Each number is 128 + 32 x the weight over its row's rms, rounded and kept within 0 to 255. Layers, rows and columns count from 0. Numbers have three digits each. The size before them is the row's rms in percent of the matrix's.

# o: layer 4 attention output (transposed), 768x768, rms 0.0806, rows 510-511, columns 256-511
# v: layer 4 attention value, 768x768, rms 0.0914, rows 511, columns 256-511
# q: layer 4 attention query, 768x768, rms 0.0849, rows 512-537, columns 256-511
# k: layer 4 attention key, 768x768, rms 0.0825, rows 512-536, columns 256-511
o510 102:151114192123195118138108154167124077074148050127087073143128127085092122110192135119127139138163088142130147070088156130089163084134098120101190093121123170093148103117125138081131142119107115112156182116100087147123107189116088123202091138086109140125126143134121137138114115081162147101123100170149168066084108091094126174134153167149097170169153127204127072138075110103110074171120071087092076122121170174107155133112094134160132142079134117139112151075183128072124144117148136146135132114127116196090181135140168092168120100178091157156121147126108073089158087125113146180066144123113095115110106188136135177151093133132152119132136091148167146140117118076105111068068150100138113081115088122119113168140119135177134079112132133054154118141166129201135153131106160
v511 098:155094116113143102165133172055127138090107155076129126177120170081165188107163168098102131129145150115125111179130097175178087129120082142093086155121052127124110106104086154118150134105094146100078145157160167160110123106096135171110086144087148157051090140189010128146137098137071171124117057165160146101125119117109087135112135132158116119081115150083135143129129103109115153103131117098132161092082148141134164111104155136119125175142134098092032082068167111145141095103082189069122138117141174092104157120085102148118104073143093138093160181150094129148124151138121136098146209174139116113172173105065133167067137126090123102103134195134117174147090106152095093124174109110157139138141144171187123125142111108121116184106145152129127053089115149108118092138084074
o511 104:108114184149142141103081158104031098131173135059112137118120157143116113156088124123082146124121123081161121064160193063121113076153093144163111098139167174115198114091182160174121153089120147162121082119099182158132158117092116108081131137166132122084103193119090127110138151184155145138170187143085098158134153113141131152177057123090129124096119123063098114064148086096160106137097151122107072083107155143143090120123154124092140131087143072131101079098097167113157169190120121165056188150119098156140104173083142129145093157158120156123145102114079159133117113128100060196149184102107123147097144164184096177146161111121109156173156148106106158181142122146147150138163123177144151125143116141129094109149129133150137150157113114159125130153117255154090132075151156
q512 102:083120144146131136108132137209136140130129144204145210077201125064154103098200108135119046114126141139115126110084176118114151139138123066140113131090187122074127151164160110111112189149093174105127163101170069119153186130096110074142169157103137156169091071164100123022097185156140152105154151138130117090098100164141169151147146131129152127108130175164094103125123128173145098110153145113180094139117184186107141103107182134116106114100156099106139087108144145118118094093152135131119039205101098126129132134118127138134098151189154119158218178166131121153206070160089187114166121052096081134114180107129131136149140172081210122104089139185100134132180117125153144064124212131140122089145098150126115098119114109131161184110096137144160103155095129082188101135214095
k512 096:142063157130138149128116083136106139194161152151126178164142133098134164081126152112130125162155155137095160047086084145102139068063142164130134075114168106128177150137122136107162118087137142108137085129144164112136151115111149157148157144102110150164103152136107193155109107126103153068111115074078110104139125122097209075148142092083141140121138146174066098132104111134061082146121100136115149160132163097144115162120165101132112137151126148072136145213188143107078140130056158075103119147130142108186138097134121107137153135092139154126180153114202138130111158170170122116166118114081146144172118111150168143146090151148095123159056126119119122110126116058110158116108088086140111102070102110143145054100128173185043086078140114131140149124126078107118134133080097
q513 097:146094162111115116103138141150112103144109105055125126105146132119158158137072104114153070102133075117125092074171150138138146106093191138121154177079119153119156140142071099096145131104118109171170129059134146129086135117058120113170087172097118116190098143101099095118194143127101129208068136157157131077083115164056160071070126079096106158053180120165076154144115093122076124128105117114172144186119166113159129118152166071148045089097108152125185101077097129163122130145129100159053126151122153154121081169110107139174131125108146107153167157126082159107086091124100124146097128143070160131123134117151129172154110162166096150179139192103127132101151157163119148146122144102044143113147113151159132138148143117093096090119156136060151137068107130089128225125073129
k513 096:137121121110085159123129144106147170108199183098102098110162129107191123115206100079150128177136182084172155138134110135127162073184124163135116190124120100131190141155127129074080130105116087132100149113137068107121134154134153128149091153152138147117144163055114137094159134149118144110150152114065162165120129102116057167075142122098106122140077140174151080095230121088147079106078085110114153127101152184157134151164127106131096137103165166152108187162154130113146119111077108076128115116154129143160119121111104093116099158161117104108198099092112101082134165076159112046147163141101136102150091138155182136170138165144092109125100147227125121095143127096091148124159155164154051142153091142097131137145163105089127161105086088148132141144103116106102067169103127
q514 096:091104157114089119137087152096124153106171106138144062102106189145134139141122125151138136137138134162156117128147155123137163136097044115139132161152078161138119120119128115156144094104096199076138105143117178158159099079117131150148078060154096129158135079107122108071155183179107124153106151144135112114125097093116108121134102146099156129111177093193098121127096092144095053133128098107119163112039104173075144150117134117130115155162149146124094165173113173154129139073125124153160093189100158173150164148077165091151160089140124122171083105121118107083134123170162156131142123095099107190146116127114156122109161148199108162120116135151101172118138103134135143138127104169120128125113182149125069198111085128173105148096095138088152121162128107115095123072116146
k514 094:139096098195091118143150081115125126111167139158125124099083122108116104159139100134150150141146169148088102115114088138127127151165099146187148168084063143111132095190139242212107157199123166165130124146162107107149168158137127158167096095120088186124162134104137153133115140162180149130171191150115103093138138124113169082166140170124135149134125096140133165092106120135115127166112106043133135167102119117180086127127145167133076091175123115171137053176162148114056119069131151152148132037079100160152092163159134178146148105085103099140129123117161120150190185162128087102120037048114148123104073084178107100111077150114139130144144125106088157177111097178196139125098141150135147088047078117106118082105188132096092170114146111108091148068117143126172101116078124
q515 099:130122096141220120164139165131158163155173179130129135153105113133090157091119094129116136155073157127145105142137155135138134174146137118180125117138141155183144118126140136124095159176103173113118165133164124160107069119146101128053134151132127085169159124102154117107099127180143130147096076128152108113094165082138109151172068129150117117169139179134122112128142125125071150200141186171075110171128125072129088136129138098146191147087147159118174123083125091103085120088126122108169085155085109201177103100057094160132135144146117128113181150140074056084164146190157140177146068122153165196128131082194196152116101048161106123139092130160163151123111095136145110151173137138139135139163120143134085121111128085125115087132152129127169152178181125144131077078125171
k515 096:116095137137124122131141120215168078085110109136180142134054165154150105113116179184168130090153084124137117143081157122102144171122121111072126122228100102115165129154162091124154084095117135107117134119105215192151112123133106123144113079148133141039135122173143190116206105121093133167158101119120138134127158122068140127128139176130107084151129146113149155132131066125116149099149165126124139171132076139144139086104140132102098103132153113085172158092151129105174132121130126134180174114085109174103116154091136112097180183111112124128040033122196128137134128064164125021143110133127183099153145139097090165092087076152086073129119108138139170139186132156178146105078149108159077149088085147143148119157165185179133109123142102114097139124093177114113101105193166
q516 095:118103114092126115155128169091148118160095084124108171168128097148104105093154071096076142127153175107141162119146152188085063123141122153139152104137129140131127137165120115189125114105112128119139101151099077166096153149189143127139104150138114110083180106136130168110153109165095124165172097094149174160206130106083188142047169124143145140149152099097104125178116124127125148096184116136088132072151157112103101100151121091099112145170141147083113048097084150130050065149110099092180134137099142114088166071115137110128101121128108158133116130073127119046096164128149122114097169095183123181111117182123166103110133099135166126106166152188135174092144078191101144117198113169180123129118165124096127179129119061147189134162141172130154173141164177149135099097085135
k516 094:126121101204139164149181181129089107066147183105139138085121156089109112162148106197151110086112127120106160085147172084115118095100168128100191129176165155116126117147158170118170151110179142170122107134164097106056094058070123090145123130139173130089097152085105123090103161105121093157141172142098104171121134102089078068152152157145107172112172090118159145126134119114100093148120201152043115113138088240085203118121125148148143093144169137157073083124166083192175121106162155133123093090197110107131106122090138146180159122116089144112134145137152176119145151104120109163115130160217134109124076090174126109124158120145126148133128086121112094153121133159116107169077147172154066122095135084132123153159102120076138177114104096167083121073129096153148129112116084
q517 101:052130158188191153074144142156132125176125150111143187157148138063119136122086119166110127087132128129105155145126110165152108148209165223081160123113074106088106177140148165169090168086093098131107119105117105150170129144142127132169121106118087184134144148136137143152172112157114150095078128152110133146129127066131135127105171128166181094146126130143086115107109092169066145129074112118067136148113171145121163125087077062117138132099116079090098115169060112136197105102148134166087131156156136130124147161061145087159168211096174118075114084160128082107138138179141127126063152077093170134098146133073150116108137161186087166135125160092129138059098094129126103067127141160170213147146084159162117114139124150108135133104145091163073166111141150127132117151136126
k517 102:189174106114182122112114172165147075096130130122097128160184131165155139104121041125071121075109082158153190110136160138159119121126110134107131097126074119170155065141079126142150130114127164163070073059129106108067101117166133139174123156175171069114114131122142105162102088101208155170107107111184157121116131138136129080088115117161159088070146066165074141118130081158134129064088091076126119226124090136077133130163104164099145146129086167166114108075130145202107135097075101161171163171200120158174044135157128118162109130152134136147111135142149156119119136123137124091163117114074118011133120144083155134127089135140107109151179202146153145127144122134111124114148076145118086062140112148124174114165075175167141207131131110159134077104150076119165113133143103
q518 101:074106127120096099124101141091192066129147130135068119154146102185124092081115017111167140106113102178127130141141136080171128089128109108148139180121120155179190172155109167115129113134156129108122104139113130111093112123057112133059162152110089100141153097101148096154123134082120169118102115152126066106104133156132138104083174093110133154102085037122138145129080151084075134085110178121129094067070130103139161087136062101163109184147092140127071163119151119086119107112076146138146095102128134110128040095191115093139187106097103113182147106057132118152149179109131117154129120098141178117080103178144110155179148079132129149201135093122110139121155141193182148078148094145101132119102091152098095108040162126140148102095116129079180146158135097119107073113073125
k518 098:087147119115092159106146087095138159135123142117081209214172117162180190114106151148156114085133178156106156160166143112087138146100109188124158095110156095083137122085173084162097158105129106113108166117136148177126160142154164109129061148145148158104066102100135122109074160176104111080171152156189161127146159086110113125170093134155138148151108136125116185133160127186118141064116195152105142091118129112133135135110106109125019174098055143019099157090142114150150095099136181083130116122090122078081192101154143090132175110128130127178169097116092164131104153148131090119119138104167160195159142172156134133124093091200115136160105144160153127147160140175141129147092132078149171146117116136161137172137125163146102118155127087146149099073128129182103088191138106
q519 100:128127089109075145124129127127119094105150153133130098107124166197129061087146170129157124144191095105130120183109083105132148131145141126131122107094054174121143088077110203055129122140127148075111141122153154152148134076090137177117139066121128145156145155133158097111108148126106169098156173144132108147144137134112141115140128150129128106162105089127165174088062103115113080122111083102067170118146161100086122137147153109121115105079126130129119098116104103093099131150167095108162188199127136035085069191162132078114203129149168110099144147074148103148090174102155148136150115143163193218120121129140146151094127166203125156124173149140091170128166091115139166094118167132164148145094148054075126075112102099085146109112107105106129100064159132093099095121130079
k519 093:124110171142134125150145116077125066105138110123147131137152173123120079103154170161072118179148230121136153135080176158128131143133089157057154053146180108105167097158103156168143083090140148150132110139134130133139122158107135160146092187103065171150163114121157167172101127103055164133166134110179138198090111096167165059100186169167202146181148145131133133085126105107119125136087137177070135109142134199079125096143104201127172105118079153168126096090140129109139119064166140154122100148140117088149129121123156080112150141166120078164149109120091100147108120132110113173157119103117117156135185083188121124150129070113122111184148152107104112090145115081201088058088151186162155114120131095133122139135159144164156077151131143106149085157110121092094150152109147
q520 096:135137101120156138159142149139092096171109102161183089152172143128150147104122178108134141166095198068195144169092104140089127086116190126099082166154173173055134109130122123138119140104133137102124138151144067171114093091174144139207109138080130149124167118115048148220064146120143110126146071130105103125143117124109160101181143150143103122101102202137113174127108072138127167130135189081046149157142094127160090119109134139105152110208160115104106162093120121128115181092117116125074152126106128173159151117148153193114107111119181172077103080161115137156110089096136157095109123097181131156118123063114125174149103139169132182138130177121105111126094123116149076107140125135126129192111166124139160156116038146160184085146114168159146128118068153082111158149047133
k520 097:116143205170136102159162087089159105052116149111137114103117145103107075127133168106115142099127132110039138132178113102136139101181130107099123099133139097095064170106106094125128079121178107131142096151179147124168137128085134128181109082155139117102170112157193152063174128035130086132126113156169176186123087069175125111128145112150136092099160093172126127176107144095096093082151083188116204110145110098102139126166066149080123128172130132124155118112113138157065112158160143108104125094152125115080160122127126106116109131153127097086116181159087100086130140111122110189138136128108101159151137107117180096126149108142088182156142144074141094085146112112109134174121138101126047179156120169130104078105087109122087057128155100088184115146108072124068133105125142
q521 095:176154126171139110160177128064162154114114135144143097179123113104113148080142105135121114132166106107104135151120169178131137179138156167149116120143129093189165108084122120137172075097125157144130099100145129089138176069119142118086133104130099092164117112128120127092053148091110083122090164161122087108079067143115108095159138122118129171154098091117128085106116113172093086092148150090171186105145103118140162052133133138142133222127134084099110166145107096056118151125148144164162152159119159128086133134134137047103107112124139133163147134123157157188148147201143150103156137178190097157105127165142135065118115109120083140082088114129098235088091113178110211140161113149084150100138095110157131161089109147104167117091098142056134119140116139121097162161120120
k521 095:120105130123194146182109143128107167163160103111065121177085096136131157111134065133109082150159143142109184176092117138126085171139125117086098166194152119097090171126103109083143134142149154154104036117143143112121119157104136129181137164179161096118136126125145102135185159122145165119171120159148075078098084138131134122187099137136140140163153187054129150097170100146098107187133132091219137085163102118113104140113097099127154078189137178139120179105154125184141149088083175092168192126082147106102143114255108161102137129087090113120193106096146142171178119065146136093128162152124158135139147154130121187133059164102128147159090143145135138144117108116120152135128102144141105131183117124171149156054172106158108118137186084081129164117064137128125147123144190
q522 100:083189149147111173116169147086105143087171126170164115161114130143119135107158111195164145106088131109077149068140128187083127132102105115058121117168114103122133147127107152154127177142089193060093143156152141120115121115125164152119104102102111136158174148110121152137088123181082107139171084130057083088138085104064144167117130082098131179082130099166199145144073137104126112103129083165119190149143171109197144148160099127156066090126140157145128143162153094143147117127078125106204162136180137139097117166188155117148123137094100095146096135093129119143134125106083166132138144088115129167159101130110101082052104084136065170153188173103128152125103175099077113135137167079191182122169130113088107103113057154154136136113166138108131160133125101154098144092107074
k522 095:097132203121082105102148141109092116109115094067114143084115167106099136146137113109101091105160091144110066113098081068172129120198153138079099117088157150112119130105122140071112116078050139111086093181096084130138073117161127137138101127192121115107128158147149108148083123052179123138074131059148075164175141160088165116140134149138131157138107218164149112116065130121128064126076153168125080196091108114152101121186126135104117188227079130150120125094169133092146123119170127125139127120139110126146050144161150055130144133091141146135127166141141131096090199119095121159129109162076167135115136090194161091118090076147093190102103115166130089111109129146152114176165149103152114146147152102121156187104206114162166154112099136119173086035084088142047164142145124
q523 099:139068103144148087118165138201157171109087105077126155147151095154108099169136176119090095161159101099148157093180111111098125120104148148104125110110203148115076084122089170125162140055131116168203115111088107184076128132190122088159171213102078121133114129103152090091078102058194094119102079179102094183154124136092111139117115137142111174145155125212076130165109178163149153133131132142153119143099084163157143107103170074140128090120111102180171142139129138137123124185133155102143180129092122099165158153104110081134093156142126168153151137146142143191127122063147078188147143147118111117091158129176115175127149125107135127129117137103113074146124149094159129177176062096127093138089090140150161099105121105112149094118115155088138123150076121106083077158131134
k523 096:195181148081178143127125124124135141118143165151089105166082086165087171135167124137114131083070102097146102070091103096120161099088111108165091158126111109146129081125151109127135143103109081128106131083173098161091162102153101051083138179087071126150153092125048136108157148047224137131113108146132161175137109159136113173126145061171117128118169102142160073116092169144189189146119098063148150157151167143129095150146159128103132082138121127193175161135101090145088146096113126126115102128118114092139111114117108058117132163134182181129120088176143147103127089175127168097154161103045152124132137113105127147092179147095096142086126106102124129157134084124110133126120148178137165161073110115113102147141170134105063123120105109155131125099092164031143098136181080
q524 095:137154119129146116103158114130150115121060115086115132143100138138132099108147096158142109154152145146099138086113069071159141054101152146141101155185192131102122110119114123179110156096105112165113074184118148154100172119107170146142126150021066084155090122101131141132103125113173153102139076109125092155146154144141182106118159146113122134147108164096141141192131112131099131112067133140078069124149152113125149095124116123121178136156118082118151087158182079133109119130159115076124138148085107120129111093159167175133160139188141136104117146126114126150160114098186049121154144126158154084135148157099165133094138118145100121089175096100097158145183107159148127099124095114153137105161141115142147135182113199055098158187153119170090124113140067177121142056119203
k524 096:148153184146132151146134074136128112149166111181186168160166144127117113093104066138119089150093145103102161128117201161118133077122149100126090125176073149137151131158108140111105117142122116126169105108097174125080191086138110128112168196113196160151116107110170107138086169116112136113123173076168157076150104123131137101115126114135175123174059143124103133132155109127136117142115169176039161187156130149129115115149179164096075091084172161098125082101180139108147166096138164157102138183101125126071155117103149103111149106139131108114171111134114162142151119119149119091144086148098115173123080117080131115084118102154128135156141151103141114090155124114172088135124164189104090142121092122152146131154140084166108144128122133130125169113103068124150086128145151
q525 102:122158153172154120106164187128108155159096163131102117138116105146131112083142112119152088168094127074197134121163128149083101120127140161127083188161116135090171169149144073119133126112121116086193129111116107145086170130122153087170144132118126126129097136147168136168087130098109076097137177144109128108174127165143109131148089094117156141143169159161136138119158147100085119141119073068131109166138112145125080141091069147123137137137184119137114145083181136149060093083105123090136200174103148078108136181115167138103115051103127127169169129152094144147121097113101063088130068152139124126138125130107123095185146154119150142110180149073124135164102072115187151075102154130175085101095165139094115124142115124093098114141068108134067165112078122163078201166138075
k525 098:132136159101139094109149118138118094071158068137097134173103127137086078078093128173141092144163152127178121085140110100137119122198137157135090168101143123105131102125129170187104135130134135145107168152098120141122132140191131129096157123163073110161167206075079143144120136137185132087075141113123160174100058106089095144100106140117170150087120114099138122182135151199152143173115136100084143159115118132136144147143127153131114075118082085150173103130118157073048173129155152143119127115121165155134148161076147126161162102104122156148123142168152134086104139158074145121122126126138149177138110117156108141091119139095062145149107144089130105158117124095161074155145133120129122073166106094096107120169128127147143031151174116111125163178138130106106083161098135
q526 099:101078145104096115168115134047076150096116090134156126121193173127144177087081102188114155194165102105138098154109120077101115109125119083085121184150121115112094102111140124107078147128142101110157155115166144167143139104120182137165117151057103110164094128147081112153146138127124074111056155130144124165171126163171120174136173113120130172159080109151194133059061127092142134130164133083091158152121166145095078134071104173110074105181083102102133145155087105153114192154143142101107070133164145197130140110115091162155086132203121056110134120124119103166213131185162080107074230139135110075093113139135125106120103187138156138115121117114151152101137121147169142149142137157098092125133140124149095079097091168071149146107153153090147107074076058103141124129101130
k526 093:118074092128080081157137120175197141172097118139124167105138112138154122097116129036197106185119118131126064120121178127082156136135146096152119153127182120139089126099107167153126153168111156219144093106116145099117111131154159141112108139118124115168198103105109125136108116129140145134166126100155130107097087076146136140107148162156101131158123157194114125100135102154120161113153078088123116150095094178149123138097152129144099114171143111070123096159157096115108152079224092094145160162148187140137151089170097105059130182163185063132163127135142165123115137131131115107152098118172122151155148141125109178171201117155167167096144097165160109148137108170097123073149168141117104086124151136144159097155105108134110157144182139073131101093173123085147106132209125
q527 098:107152089167129113067123169138134067134093150143084081137119127109126120086159140105177154147106104063194169076137147101151129181142102161112159166172124162105129148128165144171111117130125138136081142132098130141087215117117168074088121137147121113123164025093101158127127152198150087149168118129201129126089104142116177093189161149169103100103173079085202141131140108193105118136115109085108187139153136130101086109131147115109091123144140129178042129203152150063145150133073104142063047125120145168183157067148152132125149166094105136107042158158115069130183103058131145162118135039100138150123118096142155128106147195136086128096133175159139127167124127119148130094122139114178114136108162193188101133116072139142130088098097133162180103144144125127088116151131126
k527 095:141128107141134097163148091100092152136161128194135132108097163151131083098118172110098128144160111124107076103159094138100122122121062124132158097091174169108108131142182114121145168081158157099192171087050127126142170112108121085155170160122183081120115140109034220117086128133177083119103135115098108089086092126130077142175158166099142102161106114101139102147082159147134090150101186072166146115147127125114117152127135181143110136165129112158108153131119133181177107142113095139139126134159143103124172114108156204121139149152155183118115085151090144111085140071147149155094157177140088194123138086126175139124138118096140128141155134141123125133154150094118070106105102069190137138136103128169142167107132148096140120155103128085107150163131086133108085170192070
q528 101:084123095117137181147143126156133115175142052106145153109129106193124106161123131084127114080172102115144157120105135127087096159123104123138132097100147090148140108114140078149104126117180107143138157145133170120169167126066121098123131114128100092188129159149113135143132177112131093153215112067183118129079087119173131098201108119004178135198086137188200140125150116174093154188158177116111118152147141153163168146153141135117094117114169152117107142104156123119122159159107163087129100126101103098161148123103119187169169138126131170138149119155082149144120132134191139136127108130097129172110133155169147141113129177147097146138172141139132094135151144112053091196104158171138186130108080160151172126077133107147117088125110119132131073083149070148034131152125152
k528 098:104148159118146136164125171095183136125127155090158135106104114131061137120107176134134179140113171098150151156162091154114133197176136136123141145173109115153109147129130097130114114100154101142091118148112150092162109128098129137117149121120169149162150096177145187176134125089075107089168118090146184183124200151160119117105141210115124124094098174108165111111123099071101123146209121121178126132135100143152105108119166113119118107137102106183121098145154115067134126167169137129124091165126128133110135165117152126120143202092190140116140197122120134141123122136108131117155155113155116201165132095054166155124113106097146117130150142089175069147140133088070155136125124133147108091155158061094104086161156099153184174085108098176160120093148168176143142102131149
q529 098:201150126110123064141116116174104126096165131149177185155137163127073192139195137149125094095128105151078114157143094098134133126155081153147126138134164061077131041143117173178154102150086107111191133173148125083186122136151120124160149088121134144137148137114133154141114163052165159182146124153165104121116152112101141129128096131148119162115117155078103157173116091101150114107168151210141086147116115083123129154132110149088151077132094147124118157112122132106231178121172138127196107131116199200122129107114074113143120141111099114112060096135114107096125093138154084093145152192123127080161172157169106082094084122083171146103166124153124074099125126133126114192115125113137134159126084103120174132138109156153104149132155092137167128107115138132173094073119169
k529 095:170139152128125122065139177144101101128136135123085122120086136140153173197134156088107138139119081100144170122166093089113058118087164084082148152137095125127102091155224174093137115128135081109115091111117131109148111129056051058116101109124120131182115133086131164141172106097094102110147094132150107094184181130180107174113139116165118092138121120121134159172154115125122155124116129124176115132144136158116154082067154166084137140128147126137152197119132055141104125118114150139152136105149124138136157111136117096095206094140140100115157119153141136133182126115130144194129198142091118130130125162139149183149039137134101116210135096124037128140163140122160169121094153074053174133161165100163127086107185082115191133113066141122072170101094083140167137118140149
q530 101:047088119117159074032133158174145112130158140092179117143117081105119164135108121164063115080149134158143132122162115141113107099104131136164130166148134123100121138124154125098146117113178079156133108153107094139123156056169123176167144109112077155110154076161134139126121120182146145191117101155144105095141141175157045137142103083158131114094096127146063130078110094123183139164113073103152139109137145096170128169152095132105151090104099127137084130161149121072099164160138156162139169149082187071102189176131139125148117090098093141179141118150177113160139172117145123124138067140049137166137132112130160130090082128155142180178138091104084035135128087127098169143149155063104126135137161189163101127080100135094110145108127101145142120127152161090090155107175099
k530 097:127122079088145069084158126135160107130125152091081119178128134064112098103124178158175100144087137129063141143147059120126144114171138100174066177099188146153107110112082077108090107107120097140125178133114106129168162147139160130110115073176176141111185122150151168094210122087116137098139155091131139183115159113118126110152081074169105105102115094133105143167142115152145151078071142094148131143155120129164118109147113138115164103155107159148147133126111090103109086090115174106095064179095077171155127068131114050104072145134122168127180087128123119098129125170235125120148157123153171180111096164126135058083109111081164097178113117115061138074105119150164090092088108153151134152175092180160132137134122145138183110153161154175137120172135116112152130163157141
q531 098:109055140104139116118151089142160115112107106126055151127090112176096141105151096127143089125117192141105200168151135118135083152165137118101154199150105098145101125138163161129093123154057132117132162114183114141148115132180161116120098113120107101153059126117127150115120142105125171089168104167093133095156131090102087100149137140137131118116128116149123087062130069082134110154153148123160113102114077076157113118161142154124124153202131088100129102116182122109101132125093121117168081092137074099055063120077104142060181168116133094143129101145107126089115086061107164118139145174195105161115166083150088150122187101127055182096179184162125141138093169088148102050147073122120098142145139089152134199115150213142157108144079129149080131086139091153135115195124148
k531 094:130171143148107150090129099161079103095105116137104125152104156105118173056142154156207140163073115146104105126108133109129113090174101157178112148116141193153095050153128134208117105118096153173121138116096137129135127165098163082125157162109110086099094089124125090178120071085165108130120195090128119122109177149189163154090121110172154099093105094117131120115186147154155136121121165095102134130113128129150164139121122124152071133116098106201085127104088178159060078107137035088097152135181097196078129152086103194144168119102098147138142152122164114143062149097128122098173094095141164102076094147174135121126153080149113208141154180132109120137147104127130105111170113152059124117108139119078184153132166099092125081136108131154106120140148140061118159136166140
q532 101:162140144137135099109094081117125126083150092088139162144128118143036217101131120187070000153127123172082165136104141133124156107091102154140109093215121158139137115070153164129089099122159135100133152136151130117132130119068175147133137109110117170096121159135092148124164111125127128094095111144134130132120079136155201137144116115149144126099111131141062162193160105216150133058149071154063117193067105144127128120133090147108098194159149147114107063096142157111130082121155120098152126179107157141091088127125126137140169136115165094172087091124108116156181066160115194129084122100160101123140155111081117081126133131142124117122076094133157141082172134147139119158154194120130119131164067095132123109129128145212131181112203126161157092077176094159162133137115091
k532 095:104126084154182105126175166106104094111108106114127146117170099153120131141135175116161174088126081109149116088092114141153167168148102149137146145142195159162217086135170131223055122090093120099134112200124136128068078146168115108126155070155116200159157086165140164132152138127102118105151055128174099146173128149079143167126151148078109148121152097082175168126151166085109111104115151110089122161163145130125175133134125156118089115160141175112104099168205095136130135148100205149109164167192134127124098152188138126141155151066094112113154109149132126146143104112087102065201138116087128151121161157130075087173147152117115169132107145116129094084102100136107081103150074143120181071122166148049133106153125146126112106092126155119129158114130138095132238169168130
q533 100:101110109166143147145093145186121086145086143078064121140194155088129081120078140157098151163128128149157117163108145099086142070129114127143136159122117144159137135160127077132122105117104165129150105121096082132100154143117077122093102112142077178143130101135148103147112085151068132107166187175130090191127093137087141142201139138130167109191197130137173102099127102123113125169201067115134148152188126085123156137092047131109170112158147107071163185087169096065169130108146140153136129142121140132127140143114123094147147138109155117127090155065174133155126175079119144104139120179157107139125138188176135099104109157113035130136159117144158190143140136161145121108158126125106084124127079067142110122162106098219108137106075109115125092162121093059163097131139103
k533 098:125097115131108117145161128097111109128122122078139148093152148082040150157165176121214152139090170114164142129178132126158134157121126094137160136143170140138082115118117122155153130117123110142077079140064166131098103140144122124100116132137082175155161108128138121105116080146145212069165129142182119143164148146209146093078130144188137135104112079125112160155146165212174150079068119145158115085119072055128155155117175139130142111148126125141064098088138085097104090144146172154106165138105109125165150109171144164123118130109129133161119213124137109173114106068144115128132121164190128161086089096100148143157112167170102081101092132095114138112191134161166133140104159121165102049168076097148084139154119179176100145150155089125103105156120112124153178148139133
q534 099:157092083132092121097138133154160092120173164129150132106134135123119070170116174152119136121180174135106148140101100110109115052155119147154130148105129137153108096130138097096146149108106118127121161161172137086126161106118138114141195132165093105129176129154154157091136143093129131124109169120160146109151158171138164096135129135124147109146158139165197124123088171115127141082130141094092140100132139125148138135175149131111149103085124115146177097111108111113140140181146156156094119108093125157089091048147097137103153145143156120086204160169111107098102113091174124133147155151116179108158170121176098115099072060175084165162184181118119111082054161198133062080088149073135134123155162172070164079117156146115138066160149118128118119091131119129138138070057083
k534 099:182109212120118090161125188137076100109096149152103150124122112153108117093118114043183152178146147142118122154137139091135108095071131142134136132086141155170099107151144177109160126105131141167115165150134209103166079115159149145076169135101125102103122155105143130079101126174140178134106110098152051193210125148198109172072152100152150112120078157122122094132162078152146121148194101109079177159121153112138120130090106132120140150139127188119124173103131093124146110127134138112119144147095131155152144169122132077163188153118121149167124064185127053094184183156132120117126103139087064099093118064107170142134117183152138174113180106097146172143121141134109144111120179182143137161080119117162128142216120186130113158115151123123115076205142147122158142163180072
q535 097:078071145143177213154098085068134116136133144104090083071175144164158102168067094095094128087167163130076156120100099084148131148167166177128165128104099127136128101105065126126149109144136151069080119141150132104162200076142114113122115092154181117127092125207151167126152113128153119142165093125124157096091173115084162179060125117149054154080095167141140156130146139111097185122163144161156099147097146122171118157142152174076159085127177105131116104129131160070151098168068106184120156099184092099137148162149104135123113093106146170199122141179103089121078123117130124135131094149135117141132131114172105063126076124171132067100155182110102067180078105114122092175176117058097187115151126177132060130133132108087181129146091186181111153071169111063048145134157144
k535 094:153101143130083146173164137159087195118097168131143141072152144080125124172145174181137123108142114081103064156181164148141122106118155193125114130064113161154055080110097131104107127139160122130133117136160138081124117213180105130089127135117112126090174153113110105121114142145149094141120213116121155107094120075165089100096145074120149131118108154083100062093161124109171165107114129146127080111150101102132086123141127140148136188082136203211153168184146145142162093055113119130182146107088139166139126098175151165108094070111171087122173199131101156149026174076064214133104180084107123170094082117130128103135136102149139103156148137160135068105082105069093078148048103149109103142154132095156090138132079094093163195138175129137080157171162117138114156112108190
q536 104:194140097164134162167147155098122099124129127127131124127193172174072156150107095153111171138120172157159170111165149142108120144098154100086100109151133131114110121153132055128157144100124158133142071187169136125110205086149127132153128153159118143183133166214056148182086123072139125186116146168151113141153122138128094106169112100215106156139141122167184142112124132128102147182148108101109176099130121157146091102146134181135116130155167151205118099158184125141153172160195107130145127154123192120094131098148116142148100158140166145140159116146148149175138083167188088177112144101156136111107100123147151132121157152151149083133172162083117103143180154090102163193114085142160132144120093107148122092119179122136088105191166173127145166123146156118187179184137101
k536 100:108191064095141095102133093172140098138098144116201153095051131181074062126062131108123135128138133110190154131203166109126137173100108082153131071140112099100129169150077139127115099136078106157082155137109106130137145144150076135114132105106160107172192175118102150084133161126170135134103090176088162166127080097087186140159107150103127117106109124108119143104106149112124073195178147133137133206076107145119133140154174127132163147166108099149138094129116121190137147111138085145101151127083146124152105182114184174122115196188153090090122119154127135134114188104103177163122117108078069159112086085127091161172153086105160109111186069054132091115142156157080180169168099196135181120181156173150164114121128075097079130059114127169140103114107092146163082143126120
q537 098:071170107150170137168135124091086140079109079145112106115099109124146155099120127122184156096094116122136083110148090137090166125093177073186080137147137145165102129142098149151094110084077076155160129137111145068148131141127092121127118065162082071112105130145141069181110119088126092107103121108122159134140155136170088112189118074173131167055147103137111164179085101135134127070159114127231122083070137134138175206115095110144059079063127091134139181109184135144134114149124138169113203095158179147197173108104134171152108150172163138143164212171102072154142097093173074132160119121062073135132078122093180050058120057163107117112126110133073105117147117088177120125117111072107095119107122131094142141079121174113178092158132158162133185175162171121134152172101135